config = dict(
    vocab_size=32000,
    rope_fraction=1.0,
    qk_norm=False,
    attn_scale=0.125,
    parallel_block=False,
    lr_mult_down=2.0,
    schedule='wsd',
    decay_fraction=1.0,
    decay_shape='sqrt',
    batch_tokens=32768,
    max_steps=9455,
    dataset='wikipedia_en',
)
Each number is 200 + 40 x the weight over its row's rms, rounded and kept within 0 to 999. Layers, rows and columns count from 0. The size before them is the row's rms in percent of the matrix's.

# layer 4 attention query, 256x224, rms 0.104, rows 248-255, columns 0-111
101,163,146,159,99,271,179,160,197,206,191,161,239,249,226,155,191,226,161,263,211,168,250,166,197,132,252,154,262,252,204,217,265,215,120,147,208,273,159,154,243,212,260,208,208,139,226,209,200,237,149,208,221,126,215,138,275,177,152,254,240,204,172,174,236,221,152,213,173,142,250,136,175,243,196,203,214,179,226,221,235,195,216,201,190,243,196,247,195,222,248,236,254,208,253,190,132,150,221,246,226,233,118,233,156,101,263,238,252,208,220,136,198
093,223,148,249,229,244,249,213,242,172,215,196,174,196,234,194,133,178,143,227,206,173,188,252,165,239,165,208,229,158,185,265,202,191,258,239,267,150,201,124,191,225,229,248,197,164,175,210,236,154,209,155,167,279,170,172,219,221,191,208,237,259,143,189,184,239,194,167,301,191,232,172,142,178,214,170,114,246,180,277,238,149,181,228,190,202,213,253,242,152,144,230,157,230,320,149,176,180,148,267,180,162,238,213,133,182,206,162,220,227,175,188,238
092,168,247,177,195,133,262,242,172,193,203,239,164,221,210,201,180,248,176,223,195,199,147,215,252,220,212,209,177,198,143,255,196,172,219,232,263,176,270,147,197,230,199,177,221,267,133,193,162,184,243,283,214,138,155,125,130,198,172,215,193,182,184,187,118,225,170,170,242,163,202,137,177,275,210,259,255,185,167,198,237,235,152,197,172,192,215,178,249,172,146,211,263,253,184,163,208,231,284,281,150,158,118,197,217,226,281,254,182,194,206,201,236
095,254,146,146,215,227,202,152,190,139,253,213,197,277,244,156,171,265,229,145,273,165,169,152,222,157,145,209,217,145,223,225,131,188,157,218,182,166,197,245,277,216,208,189,151,245,198,221,196,247,201,111,193,179,243,183,226,141,229,212,216,148,242,110,249,207,274,259,198,202,216,260,204,179,240,232,230,171,161,203,207,226,200,191,195,148,222,177,221,232,186,259,210,256,178,163,235,205,257,150,245,246,147,232,215,226,140,255,178,221,225,181,197
088,175,216,194,181,167,167,204,221,136,272,219,185,176,219,184,228,179,274,161,240,117,177,198,193,192,152,128,177,233,254,194,241,147,235,220,193,168,209,197,181,186,212,240,190,155,148,173,130,138,262,230,172,114,216,159,165,183,168,260,127,126,218,183,250,222,174,128,228,208,223,260,172,227,152,163,208,156,193,183,181,211,269,202,166,273,219,181,180,125,285,166,179,189,149,252,224,193,239,206,255,177,244,164,123,243,225,207,207,264,274,181,192
093,200,252,167,216,207,201,204,200,212,218,277,209,189,240,148,210,166,289,221,176,218,197,188,185,227,275,178,158,229,207,184,272,188,181,186,205,216,198,210,284,168,200,221,162,267,210,202,159,142,198,109,233,122,154,212,158,176,301,123,230,270,226,147,190,201,241,196,203,195,208,258,174,267,199,141,189,182,226,147,228,190,119,193,203,287,217,239,199,220,125,184,219,204,194,173,282,226,201,202,168,266,198,160,192,239,160,172,131,240,153,211,86
096,193,217,172,282,249,206,227,153,246,163,169,260,145,280,182,174,225,220,165,228,203,142,220,227,251,175,142,147,177,208,177,196,160,204,185,194,134,198,175,133,254,238,187,211,200,248,238,237,141,216,212,250,192,266,206,146,125,223,199,197,191,225,225,219,137,208,235,272,241,170,167,235,234,231,194,179,206,217,119,204,182,120,269,215,171,133,160,159,180,244,230,220,190,209,183,119,280,162,178,191,209,200,187,173,250,171,225,228,229,234,236,221
089,177,200,206,132,200,119,193,97,208,259,213,177,234,134,81,219,245,131,241,174,187,176,293,145,173,128,165,231,121,169,172,195,238,161,234,207,194,202,236,244,251,182,211,236,234,179,197,210,156,164,180,110,270,211,216,143,181,214,173,231,240,221,242,221,295,202,200,234,183,222,134,108,237,307,144,199,214,243,204,175,182,164,189,214,229,163,180,217,198,188,150,240,179,188,255,202,210,213,192,290,239,175,242,188,143,214,193,200,190,234,137,255
# layer 4 attention key, 256x224, rms 0.104, rows 248-255, columns 0-111
094,198,183,215,208,158,186,202,157,212,230,147,195,231,143,136,199,247,187,224,156,175,272,197,272,189,210,156,186,247,141,174,249,257,199,112,144,198,256,167,184,210,205,140,222,218,139,203,188,276,236,148,173,161,175,176,218,131,204,179,157,205,163,230,216,235,231,173,274,222,120,182,185,210,233,168,144,166,265,204,180,181,248,133,202,297,203,209,177,180,280,190,217,143,161,259,189,313,198,184,178,184,171,276,234,282,148,171,158,200,293,218,198
090,260,151,188,173,147,156,245,225,243,220,155,244,169,278,235,214,153,234,200,173,172,156,265,219,156,146,185,185,129,222,170,171,171,224,133,264,273,164,183,118,192,239,216,235,261,218,186,213,178,163,168,178,208,136,101,142,197,164,221,165,146,198,192,238,216,179,243,205,224,179,186,295,239,135,197,191,129,215,151,137,274,140,226,201,192,257,190,234,217,189,189,236,213,231,177,177,226,187,231,236,181,190,216,233,142,300,274,248,275,191,217,229
092,163,207,136,238,222,245,135,176,288,270,150,275,183,188,251,243,193,240,229,270,245,142,207,186,265,150,218,278,208,162,185,159,168,173,183,158,190,201,154,166,165,125,196,172,198,206,172,194,205,189,207,179,172,281,187,252,177,152,234,215,209,203,213,176,183,226,193,256,173,136,269,122,213,118,180,217,211,275,237,226,208,119,236,266,258,223,225,157,245,245,239,230,194,256,132,168,213,178,150,210,240,181,212,171,177,184,173,200,195,210,233,233
090,234,240,226,167,175,199,218,171,212,102,195,213,187,191,217,144,229,121,208,232,109,242,240,294,199,228,187,155,200,174,197,187,115,218,174,183,216,199,215,175,146,157,139,192,176,228,196,184,182,146,252,275,145,190,240,262,124,168,140,177,276,279,246,106,157,226,105,197,127,269,191,155,193,216,241,168,197,271,256,204,197,231,179,208,179,222,271,213,201,177,241,171,206,197,212,278,130,254,266,207,197,150,202,231,148,193,151,191,196,164,198,231
083,197,275,169,296,140,196,139,212,209,216,199,201,230,209,224,190,164,208,150,157,131,161,209,246,173,142,241,224,149,192,180,152,138,236,253,258,187,191,286,211,272,121,252,200,222,189,236,259,179,161,226,218,305,192,235,204,208,119,235,270,195,178,174,234,255,191,205,200,226,157,242,174,198,221,237,184,213,219,194,193,213,184,233,273,225,179,265,230,145,228,143,135,152,162,224,192,167,227,210,104,161,245,244,222,163,120,103,206,179,255,243,194
089,181,232,279,249,184,209,169,163,174,162,267,232,206,148,204,213,201,179,175,259,159,285,103,246,216,170,182,242,253,155,225,162,176,262,192,267,145,230,182,247,159,145,224,228,199,136,158,195,218,167,137,163,234,236,170,259,179,239,202,168,155,156,227,205,184,220,177,182,184,196,201,165,187,212,167,207,226,183,194,256,235,167,248,186,226,258,154,153,180,220,175,150,226,102,148,197,188,170,202,315,228,197,158,205,231,139,202,145,118,182,189,217
087,249,188,180,304,232,256,205,135,184,115,159,219,215,211,232,129,215,215,253,173,170,252,188,189,212,207,254,239,126,128,252,214,213,155,265,156,126,189,179,231,106,219,212,198,224,268,170,211,153,241,218,158,236,130,216,117,224,222,199,203,199,134,197,158,204,217,151,231,205,219,203,137,200,245,239,229,245,188,260,187,210,237,213,144,237,197,238,217,220,177,173,137,224,251,182,270,191,192,222,219,189,174,209,203,195,168,243,243,207,257,161,242
089,184,191,217,209,189,202,231,239,220,229,190,230,277,238,191,255,129,275,218,225,169,199,237,214,207,255,196,195,158,221,192,231,248,163,268,201,187,178,250,108,257,241,163,206,217,216,171,147,110,151,166,233,239,183,227,195,116,180,196,169,225,253,195,226,290,131,215,247,189,185,216,184,168,201,265,178,272,208,145,189,77,153,240,199,225,241,294,266,162,226,198,177,260,194,237,210,256,147,217,202,183,189,229,175,157,183,135,208,245,214,170,214
# layer 4 attention value, 256x224, rms 0.096, rows 192-215, columns 0-111
092,185,171,206,246,219,246,118,290,222,170,220,256,289,283,201,225,246,157,163,222,193,210,207,196,159,153,188,122,204,203,292,182,141,173,211,269,137,237,205,140,228,193,212,197,163,232,164,183,198,177,132,244,224,176,201,181,190,198,255,169,156,273,228,198,63,130,161,258,136,193,182,182,214,186,176,194,160,228,202,154,188,205,212,222,153,155,198,216,199,189,223,224,220,174,178,178,187,173,222,179,203,201,199,186,208,243,181,227,229,213,212,152
086,236,175,207,202,246,155,305,184,162,199,226,190,157,192,211,226,225,202,149,190,186,276,176,236,184,188,232,256,185,219,256,282,243,221,185,173,197,161,169,206,184,240,146,219,238,221,166,274,253,240,254,207,239,290,180,150,249,287,214,241,160,183,177,219,197,190,175,249,210,149,153,241,175,227,183,225,212,176,207,223,153,204,294,176,177,251,150,216,253,253,223,183,158,210,159,189,273,193,195,242,177,242,160,195,189,195,244,129,283,219,175,176
081,212,201,168,197,197,229,177,265,155,204,208,218,213,193,181,223,190,258,248,71,259,222,251,226,237,217,241,153,262,154,241,192,200,202,213,195,196,143,180,229,236,181,258,205,250,130,171,232,237,235,193,178,160,184,168,300,244,198,179,190,133,192,202,306,248,193,209,216,193,171,162,240,235,197,189,217,113,248,102,266,202,244,171,207,185,169,195,169,188,181,220,155,211,129,145,225,257,199,135,149,206,180,191,241,112,188,222,187,219,192,284,197
087,216,158,189,182,197,226,153,176,218,178,212,245,154,249,193,150,239,238,218,189,232,113,272,191,147,198,237,189,141,240,219,224,173,129,149,267,156,172,161,238,155,215,249,191,233,199,151,208,238,192,192,168,95,261,197,175,158,136,172,217,140,229,199,214,187,200,284,124,184,201,223,128,162,249,193,273,170,207,245,178,204,228,227,169,174,256,210,250,142,233,228,157,275,233,199,123,227,237,277,230,156,202,189,256,212,197,230,176,217,238,210,225
088,242,227,250,248,264,246,161,154,182,224,182,264,234,176,199,164,200,209,161,183,191,183,254,249,159,193,200,145,208,153,169,190,200,188,229,207,215,143,256,131,242,171,179,210,182,204,266,182,131,183,143,258,264,249,129,206,224,203,280,201,135,94,194,151,216,197,186,142,223,200,194,205,192,137,206,183,171,233,235,247,167,175,173,183,240,191,249,247,216,123,216,127,253,153,205,194,200,166,220,193,149,162,203,194,276,211,117,254,183,152,171,204
081,186,182,236,230,103,246,179,128,210,264,153,152,143,251,216,192,207,175,200,275,151,197,163,202,160,216,238,252,256,217,144,220,205,232,217,248,225,232,238,245,194,132,186,258,192,194,186,185,199,150,192,300,209,241,258,209,193,234,124,202,180,213,230,156,150,242,172,146,197,164,212,187,212,194,209,212,195,252,155,235,212,157,222,95,168,272,250,261,145,174,190,253,241,203,170,220,250,202,201,121,229,249,184,208,231,205,191,226,313,203,191,175
086,179,205,184,244,145,208,227,164,147,210,208,198,187,261,201,207,184,210,173,166,264,224,239,234,202,149,213,202,241,228,192,186,163,227,172,209,219,161,175,300,184,212,219,159,229,166,141,194,240,146,233,67,226,232,185,241,191,160,184,241,222,152,168,221,206,187,162,219,171,190,154,225,149,257,220,186,197,223,224,197,214,178,186,162,268,192,273,224,211,207,266,257,186,196,242,235,183,117,202,127,209,217,198,273,193,237,67,198,203,174,171,153
089,165,154,108,168,159,181,193,227,196,205,269,217,178,233,219,198,188,191,199,243,120,187,155,172,187,134,222,175,216,200,188,224,153,243,168,169,121,149,164,248,188,129,284,265,160,254,243,201,186,264,180,177,300,167,125,211,182,233,120,212,266,205,188,204,146,126,222,214,189,201,238,223,292,218,217,165,180,228,227,190,222,245,156,236,194,272,259,211,172,233,118,208,189,212,157,200,229,152,221,177,200,263,216,168,149,210,241,248,181,253,194,185
081,205,230,157,130,273,157,259,221,289,246,277,188,257,139,189,217,154,246,162,196,174,169,204,160,227,245,166,193,229,181,279,139,176,224,219,229,137,193,184,207,221,190,185,217,169,186,195,156,210,249,208,176,91,194,142,220,216,208,254,183,227,250,190,162,228,258,145,197,222,283,134,180,166,226,202,227,220,159,150,205,218,188,188,169,209,179,135,193,175,198,283,233,174,215,164,205,237,170,141,195,246,180,152,220,116,171,116,249,112,143,257,232
076,179,150,248,148,225,150,165,218,208,175,239,211,191,232,135,175,132,200,220,190,198,251,210,226,145,202,221,185,234,235,211,175,189,288,247,275,205,224,152,221,207,169,189,185,237,194,195,247,247,135,153,127,279,217,246,219,172,204,182,143,155,211,228,182,168,216,239,160,180,213,95,247,224,238,178,180,314,250,149,240,232,257,205,183,150,223,210,194,200,205,183,194,208,127,192,146,108,160,197,171,192,244,236,189,178,180,193,254,139,156,200,226
092,167,205,239,239,213,185,204,199,204,189,205,94,234,217,162,112,247,152,176,116,209,197,199,196,127,224,172,190,249,157,198,161,185,105,245,161,168,244,188,232,161,220,191,200,234,104,219,187,160,303,255,182,203,213,174,192,198,185,192,200,226,205,170,214,126,205,204,213,208,277,213,226,293,112,208,174,210,163,183,157,166,172,313,234,245,194,171,217,167,242,190,285,148,193,198,168,170,230,177,228,209,191,167,198,195,224,208,154,141,195,188,151
084,228,177,249,239,167,155,197,282,243,238,177,197,253,228,193,134,243,199,227,206,173,195,235,232,208,127,261,173,200,222,177,202,113,211,215,157,215,152,154,258,209,195,258,233,193,126,239,188,262,158,168,154,160,127,201,210,203,203,253,168,174,252,206,228,235,234,253,168,173,216,181,199,229,318,225,211,185,140,224,217,245,231,191,161,215,205,205,207,213,145,153,169,226,157,202,220,185,227,227,213,231,183,118,206,155,147,174,217,201,219,213,138
084,187,195,204,193,248,249,175,261,209,221,154,223,230,218,217,175,260,203,212,209,193,235,156,237,187,169,243,215,169,242,180,214,170,239,191,249,213,178,189,174,204,288,175,144,180,157,224,172,213,124,189,200,200,176,186,142,189,154,229,209,200,174,197,151,194,271,202,191,176,217,235,212,154,210,213,223,195,300,160,171,221,114,252,204,266,227,224,251,260,203,231,178,171,217,182,271,197,269,165,190,212,276,228,190,215,169,271,192,149,150,170,231
087,171,216,204,193,229,198,195,152,244,163,208,213,133,217,234,186,173,178,188,189,207,199,149,192,239,181,212,247,213,173,166,213,195,174,179,252,286,244,194,228,171,186,190,147,190,186,175,197,176,215,186,267,255,210,161,192,220,160,207,238,197,247,151,227,40,131,215,223,192,216,247,241,198,176,188,238,214,224,176,282,190,197,222,155,252,270,221,204,204,222,201,143,221,169,206,196,137,188,245,234,231,185,256,195,209,205,223,227,198,160,212,234
087,189,198,232,184,182,213,127,235,260,173,217,154,189,164,136,142,138,207,214,235,191,197,145,207,229,269,207,255,285,240,183,189,272,130,246,256,109,186,251,193,222,228,190,157,258,208,230,197,170,243,164,167,153,152,195,165,186,202,221,252,217,159,180,234,211,199,163,265,251,183,153,145,244,153,207,173,187,186,210,197,226,144,164,203,220,251,172,218,179,270,107,193,190,234,189,198,195,223,215,219,155,228,241,160,198,217,241,187,244,225,185,156
086,196,198,201,172,189,222,125,164,201,261,224,274,192,214,183,221,259,231,201,176,138,259,322,215,168,104,264,255,193,194,222,193,198,215,143,238,171,230,186,198,166,226,187,146,204,184,191,206,200,179,226,235,204,197,170,165,116,202,189,196,196,194,146,190,229,203,240,165,150,156,154,227,173,322,258,257,141,224,164,174,166,198,205,195,218,170,226,255,194,192,245,223,176,227,205,229,261,224,167,185,309,154,177,136,228,173,265,250,178,228,209,160
085,129,261,156,161,263,202,274,209,112,204,192,228,208,148,226,218,185,265,203,247,167,183,193,134,157,124,205,175,171,182,163,224,260,263,243,130,175,152,226,225,153,180,203,218,232,204,114,91,192,114,243,185,183,235,206,182,115,196,224,283,153,215,262,231,218,176,169,231,129,179,215,258,106,172,231,231,174,198,159,245,192,258,194,242,228,174,251,211,252,217,222,298,155,183,130,255,209,146,207,179,129,200,169,195,205,299,234,255,224,139,165,225
093,199,207,170,171,274,225,173,178,279,168,138,224,176,184,254,176,289,193,203,198,198,223,185,134,175,242,246,179,209,221,280,183,166,226,190,145,224,174,169,223,147,212,195,252,164,216,225,225,130,133,248,177,205,273,156,289,259,240,162,147,152,193,128,265,159,233,262,200,141,178,203,162,175,281,142,202,118,192,267,227,244,118,211,179,138,212,181,212,185,214,173,159,217,201,171,182,200,161,234,313,201,164,232,207,201,269,191,183,289,259,215,211
078,196,216,172,240,181,187,206,192,182,273,193,206,137,231,211,319,199,217,226,199,188,168,220,187,163,244,196,177,176,160,181,187,199,155,206,127,198,185,175,277,176,195,181,221,208,240,210,137,249,246,102,170,117,231,226,185,163,200,198,190,194,316,236,213,231,208,195,194,222,164,200,289,171,227,222,169,219,203,268,149,187,211,189,244,296,233,267,221,211,191,202,196,209,147,154,218,259,228,129,164,133,248,209,221,248,220,183,197,184,221,186,211
087,216,95,204,199,185,156,229,144,140,187,208,224,167,193,193,144,203,245,196,183,249,166,234,208,230,122,170,262,246,189,216,173,144,166,209,309,265,219,193,219,290,134,171,225,213,274,191,190,286,202,263,117,234,145,179,159,154,209,173,161,233,308,259,266,166,212,204,208,255,123,136,189,200,260,189,263,201,227,190,223,167,241,238,214,175,201,235,165,126,167,274,251,199,179,182,207,207,138,171,211,223,194,84,260,194,165,176,187,161,139,178,199
082,237,179,180,156,273,166,150,167,265,174,196,252,121,269,220,189,167,185,169,238,213,117,192,130,194,211,142,171,185,173,186,164,230,142,269,206,212,199,153,205,213,294,203,125,199,108,168,140,207,152,178,160,188,158,141,191,180,202,239,232,134,220,179,205,149,174,197,249,231,197,243,188,258,157,265,158,96,172,227,251,198,174,240,152,146,231,181,237,210,167,217,202,232,262,226,205,196,209,185,234,238,192,252,180,183,174,157,205,318,129,216,245
086,234,230,155,136,215,253,140,239,200,237,241,133,184,190,241,218,169,262,260,144,183,188,228,147,280,178,157,257,208,176,189,197,196,177,243,124,187,171,160,231,210,196,125,255,229,259,104,151,183,232,167,111,198,198,261,234,190,210,177,269,260,208,233,224,240,117,278,211,146,197,164,233,196,226,230,175,248,235,263,218,182,151,280,240,165,185,176,211,227,194,170,167,149,185,168,263,138,190,178,234,181,191,249,167,281,148,254,252,242,203,225,177
087,191,208,183,229,180,157,195,179,161,144,192,200,228,156,172,290,194,217,213,126,147,215,165,245,227,255,212,175,247,212,152,218,199,173,228,164,185,203,260,216,208,161,191,218,219,233,196,139,233,151,221,248,248,220,195,188,177,227,193,297,275,174,152,205,169,255,165,168,200,201,109,195,214,214,251,239,172,211,241,160,191,171,211,229,172,194,208,169,183,187,169,138,190,242,247,153,151,206,217,201,172,282,149,268,264,224,182,220,165,225,225,136
086,211,277,222,238,247,268,169,266,204,259,201,203,128,202,233,161,184,255,205,181,192,183,249,192,235,120,139,191,232,195,242,176,197,205,138,188,261,213,210,211,205,117,208,210,245,224,138,275,261,156,184,186,159,257,114,251,220,162,139,278,201,232,195,182,193,196,179,179,204,152,158,163,259,271,218,218,171,246,134,184,228,242,192,133,218,213,226,223,187,211,171,197,193,186,224,248,242,236,182,211,155,210,200,231,285,196,247,193,214,150,196,226
# layer 4 attention output (transposed), 256x224, rms 0.0805, rows 192-214, columns 0-111
107,189,244,235,148,169,209,191,197,175,103,227,217,228,205,171,269,132,178,220,216,169,201,172,222,277,176,232,249,240,136,181,169,217,245,159,259,183,228,265,231,218,236,213,221,156,178,160,236,259,230,186,202,256,262,93,205,149,195,209,212,218,271,140,234,201,183,165,178,176,147,235,209,211,184,184,144,156,194,207,145,213,186,197,159,234,164,161,294,236,262,186,199,126,226,187,198,180,269,182,268,201,193,224,286,151,214,259,213,180,174,173,234
095,192,154,124,157,178,177,272,232,205,147,171,219,223,182,274,192,255,183,214,172,222,232,184,207,128,212,236,191,180,171,239,184,148,211,155,173,134,251,239,210,178,259,149,234,150,187,181,149,163,235,180,179,161,183,293,197,126,239,256,173,208,159,216,291,145,222,225,226,175,119,245,221,252,193,193,207,220,300,241,250,194,287,204,256,174,153,152,180,183,131,219,209,246,234,181,215,226,178,190,183,237,178,243,213,258,255,276,197,191,132,136,235
090,252,171,199,268,280,220,259,162,173,198,157,218,126,166,233,204,139,174,179,100,217,226,150,188,220,245,208,152,167,282,174,229,265,186,241,226,188,164,233,255,142,239,178,243,271,174,253,202,202,217,225,203,220,107,212,256,151,208,158,200,212,233,191,163,202,240,216,219,217,172,202,275,176,194,211,210,225,218,214,200,221,283,131,159,202,210,177,195,231,157,232,237,238,162,203,204,218,248,243,193,178,196,159,195,244,203,261,211,217,116,178,166
100,195,201,193,208,214,210,170,192,249,166,146,179,141,192,222,211,308,238,214,137,255,208,140,111,186,268,212,270,202,218,174,283,136,200,194,194,218,254,210,190,176,278,161,223,146,220,198,167,124,202,165,266,253,175,223,248,179,196,114,189,211,172,231,245,212,245,197,191,227,240,154,218,232,217,264,207,265,216,151,270,164,220,213,241,208,189,190,180,165,173,188,231,208,232,186,167,146,289,137,238,234,211,225,237,219,244,229,141,146,216,218,180
097,232,173,277,229,209,270,190,170,255,206,235,236,236,218,237,267,201,169,138,253,127,239,237,238,196,249,216,178,302,155,264,196,248,198,255,165,211,168,157,142,149,204,244,194,234,217,184,169,169,165,183,200,217,234,260,195,220,232,174,206,146,159,141,152,148,220,165,217,200,219,157,238,200,169,254,159,137,217,181,157,192,184,238,202,169,229,186,124,208,253,197,248,240,211,207,179,158,226,258,104,253,314,156,245,199,242,242,235,157,198,216,187
089,193,220,173,219,218,225,210,163,205,226,223,145,180,244,208,238,261,144,238,253,156,180,201,141,209,254,175,269,205,207,204,252,190,233,203,165,183,199,218,161,245,238,217,192,240,157,244,255,140,136,184,180,182,210,201,231,259,265,225,204,237,235,221,215,144,163,202,247,147,159,154,211,75,217,176,133,211,209,219,287,263,120,238,196,169,242,187,267,178,130,193,241,219,196,246,145,225,156,192,135,169,168,210,171,234,200,172,233,247,217,130,153
095,119,236,239,189,155,127,228,145,133,139,161,180,165,172,223,233,222,152,168,282,221,155,168,228,214,190,266,278,120,142,124,191,278,193,167,219,208,222,252,178,137,212,215,202,174,122,206,195,216,132,272,221,228,182,208,196,164,178,228,186,210,208,140,168,203,201,179,230,249,157,104,282,204,182,266,157,231,219,209,182,211,215,174,177,171,251,227,207,193,253,233,197,160,257,182,217,184,152,247,191,214,222,228,168,179,288,235,284,159,165,225,241
101,216,191,186,121,230,257,156,167,244,194,179,168,255,264,196,180,184,206,203,193,158,203,217,254,186,86,165,182,132,266,231,201,217,166,160,213,213,167,211,187,202,167,138,216,237,254,234,219,160,190,194,197,202,225,132,146,230,181,151,224,211,228,228,161,229,234,216,156,205,164,244,302,260,236,192,162,201,131,140,201,209,136,197,185,179,259,250,301,185,208,208,200,238,255,277,221,223,239,200,216,194,178,245,261,213,183,156,204,213,122,201,223
084,240,211,222,219,200,213,283,222,352,209,191,185,216,176,234,209,183,136,188,292,144,209,265,263,190,198,212,211,156,218,217,164,245,143,293,247,191,180,154,188,229,257,291,170,134,135,199,220,210,261,192,230,96,181,258,229,151,185,213,82,149,238,197,230,165,167,263,210,190,166,292,123,149,171,228,239,177,152,191,185,183,200,216,117,199,202,183,174,194,208,165,190,192,216,251,243,228,212,186,219,141,180,163,196,232,192,216,176,168,184,261,246
081,251,274,208,203,215,166,252,166,145,230,239,106,193,189,234,182,201,212,194,165,213,227,189,142,208,182,261,236,158,184,182,222,230,196,225,278,222,224,173,180,186,165,114,178,208,153,222,125,239,153,161,221,198,149,182,199,194,283,193,223,296,221,202,224,219,170,198,219,143,198,104,245,133,254,223,204,216,220,177,235,188,246,246,144,158,226,213,235,164,246,204,232,236,186,180,211,189,242,186,203,167,202,245,183,178,185,207,254,230,189,191,152
099,237,204,169,174,241,168,247,118,247,227,251,220,189,236,163,152,144,162,182,200,127,150,282,234,245,247,160,182,214,208,228,204,200,213,230,220,188,164,246,181,181,178,224,151,230,204,203,182,256,220,200,144,194,283,215,120,140,196,222,127,159,291,192,169,223,169,145,214,177,235,232,157,162,110,155,220,223,190,229,153,286,116,163,214,220,234,292,197,187,189,186,232,242,211,178,244,146,229,130,284,170,204,294,220,227,226,220,187,178,327,204,238
089,174,255,149,237,196,172,221,215,172,176,204,172,215,102,153,200,275,206,180,201,190,186,217,183,243,197,240,203,131,227,232,204,202,167,206,248,182,213,135,228,126,220,294,237,249,176,249,207,187,137,148,239,243,216,225,185,173,160,200,198,219,238,192,275,262,145,149,222,222,239,184,173,144,203,217,120,135,177,150,214,165,237,177,194,268,243,236,119,251,165,160,148,268,145,207,209,195,205,129,225,220,201,193,238,193,201,181,188,195,144,229,253
096,179,181,234,224,224,152,165,225,187,154,236,205,198,180,207,199,209,246,122,245,260,208,118,180,220,259,216,206,184,207,223,218,153,151,243,156,264,185,210,174,220,162,302,234,166,175,187,165,227,216,268,204,199,220,201,229,220,211,231,251,229,151,290,193,179,187,216,180,223,212,147,196,138,179,166,175,160,170,256,129,178,206,233,155,135,164,191,218,207,174,231,202,137,140,203,145,275,275,186,180,208,193,186,225,163,186,215,192,215,223,184,214
098,176,150,279,169,140,175,199,204,241,145,234,204,126,227,198,229,179,131,233,236,208,144,201,188,196,196,285,208,252,215,157,220,231,129,178,207,271,213,145,168,186,158,172,203,174,199,284,176,184,196,283,181,175,205,250,173,184,222,231,286,221,198,196,214,197,191,205,131,195,204,166,167,221,194,184,193,155,186,207,140,280,243,148,170,261,182,175,173,206,252,218,220,202,146,216,169,149,199,201,212,216,206,249,151,125,137,221,259,208,207,168,205
093,252,181,283,212,241,236,188,210,133,220,212,210,208,211,204,190,148,263,144,190,175,236,172,147,281,162,217,148,184,238,282,195,208,229,147,219,176,143,272,195,233,233,134,127,234,201,141,204,205,220,161,191,196,220,215,179,173,226,189,241,230,151,156,249,172,184,120,234,200,302,159,118,245,156,158,233,194,196,194,214,200,124,160,176,152,121,263,217,219,198,238,144,258,228,241,250,180,211,190,232,159,207,219,197,301,142,202,100,199,245,167,173
095,193,240,151,173,185,227,156,167,202,169,151,187,210,113,146,217,214,151,232,202,217,168,181,147,241,184,170,236,173,235,225,226,178,217,238,175,212,237,208,211,149,261,170,165,185,225,237,249,209,194,257,223,295,195,238,206,247,290,117,184,202,213,278,246,181,187,177,196,238,186,156,203,196,187,194,183,186,187,177,226,233,205,239,168,148,200,137,187,158,207,206,215,170,105,233,186,328,254,249,211,269,166,271,251,201,222,189,216,210,252,222,163
093,119,253,195,150,217,168,191,221,228,169,145,253,205,189,178,224,185,266,228,239,137,192,155,272,242,198,113,235,177,174,227,214,176,251,232,137,229,243,195,232,221,193,244,222,143,172,184,229,233,153,158,172,166,246,236,249,143,203,206,200,198,146,226,198,170,199,210,222,220,224,181,233,152,273,202,139,180,241,160,175,184,283,194,219,183,182,212,221,210,161,150,181,244,142,125,226,151,196,192,213,238,154,193,194,193,297,234,219,245,180,216,146
106,157,123,153,181,173,308,169,230,211,178,156,243,205,222,198,177,208,204,192,219,145,194,167,176,147,249,226,172,256,213,191,213,154,134,152,175,215,196,214,201,157,200,181,234,197,172,235,183,209,235,225,179,194,183,148,242,166,139,163,158,201,203,248,226,189,202,235,142,165,231,298,246,193,270,176,233,203,224,221,193,228,201,238,220,247,184,168,211,212,202,137,180,251,184,253,205,189,248,146,210,182,264,240,219,156,234,288,211,177,204,167,251
085,289,139,130,205,194,246,160,128,197,194,243,260,184,193,191,176,215,240,243,184,171,196,240,194,221,208,210,166,158,231,216,251,205,250,255,143,242,188,240,245,254,188,276,223,180,225,155,187,178,193,206,177,309,264,190,181,198,236,152,270,222,234,223,176,212,205,175,198,256,167,190,216,171,236,178,128,186,220,235,199,255,150,190,226,243,322,219,199,167,140,188,159,167,171,251,228,238,268,264,141,142,189,185,124,282,214,184,201,236,180,227,185
101,223,194,251,189,209,213,245,157,237,223,168,116,124,194,256,139,207,237,205,118,185,233,182,250,258,84,219,189,192,247,153,229,197,220,221,269,254,242,171,209,136,191,203,151,215,200,183,300,224,146,205,272,255,204,243,175,184,174,182,145,263,268,147,217,212,191,194,202,206,169,128,234,241,179,221,182,201,170,146,272,217,276,234,225,192,170,182,256,190,256,205,214,212,144,189,216,166,215,124,270,153,191,208,173,215,118,240,175,171,174,153,229
090,202,170,182,155,211,256,221,185,199,185,299,237,187,208,250,241,174,171,197,213,98,191,170,213,188,217,253,157,273,262,213,195,141,110,228,149,188,215,202,146,231,195,247,230,123,144,177,254,174,194,206,240,244,199,298,167,185,206,219,225,188,208,192,277,304,236,141,202,182,251,183,201,177,251,169,274,142,175,266,171,247,179,183,119,231,140,191,126,202,164,215,169,137,185,258,173,217,151,206,250,153,226,209,190,192,152,199,184,223,156,258,235
097,226,212,202,176,177,315,149,203,130,201,207,155,209,211,177,165,156,212,184,206,201,178,174,140,163,155,168,250,239,174,141,207,191,181,210,184,128,178,173,227,244,251,142,248,197,185,207,192,295,171,121,180,195,174,141,244,173,242,170,209,211,200,292,177,218,241,170,221,160,222,198,184,220,300,238,186,233,190,189,210,152,219,181,212,226,215,156,167,217,206,174,131,228,197,187,225,205,271,247,228,202,223,233,133,197,150,157,224,231,239,189,239
089,195,262,208,212,181,239,168,241,160,221,228,209,208,150,226,235,260,161,253,191,163,162,183,232,160,138,176,205,187,161,281,231,230,262,252,267,159,140,248,225,184,174,178,210,152,210,184,233,154,206,238,202,195,161,126,251,185,219,178,205,208,265,100,280,161,251,142,216,255,188,183,251,196,147,218,200,172,123,176,161,169,197,212,264,162,261,155,180,159,202,203,156,133,230,241,248,244,214,255,160,168,167,195,158,205,200,238,240,145,219,190,144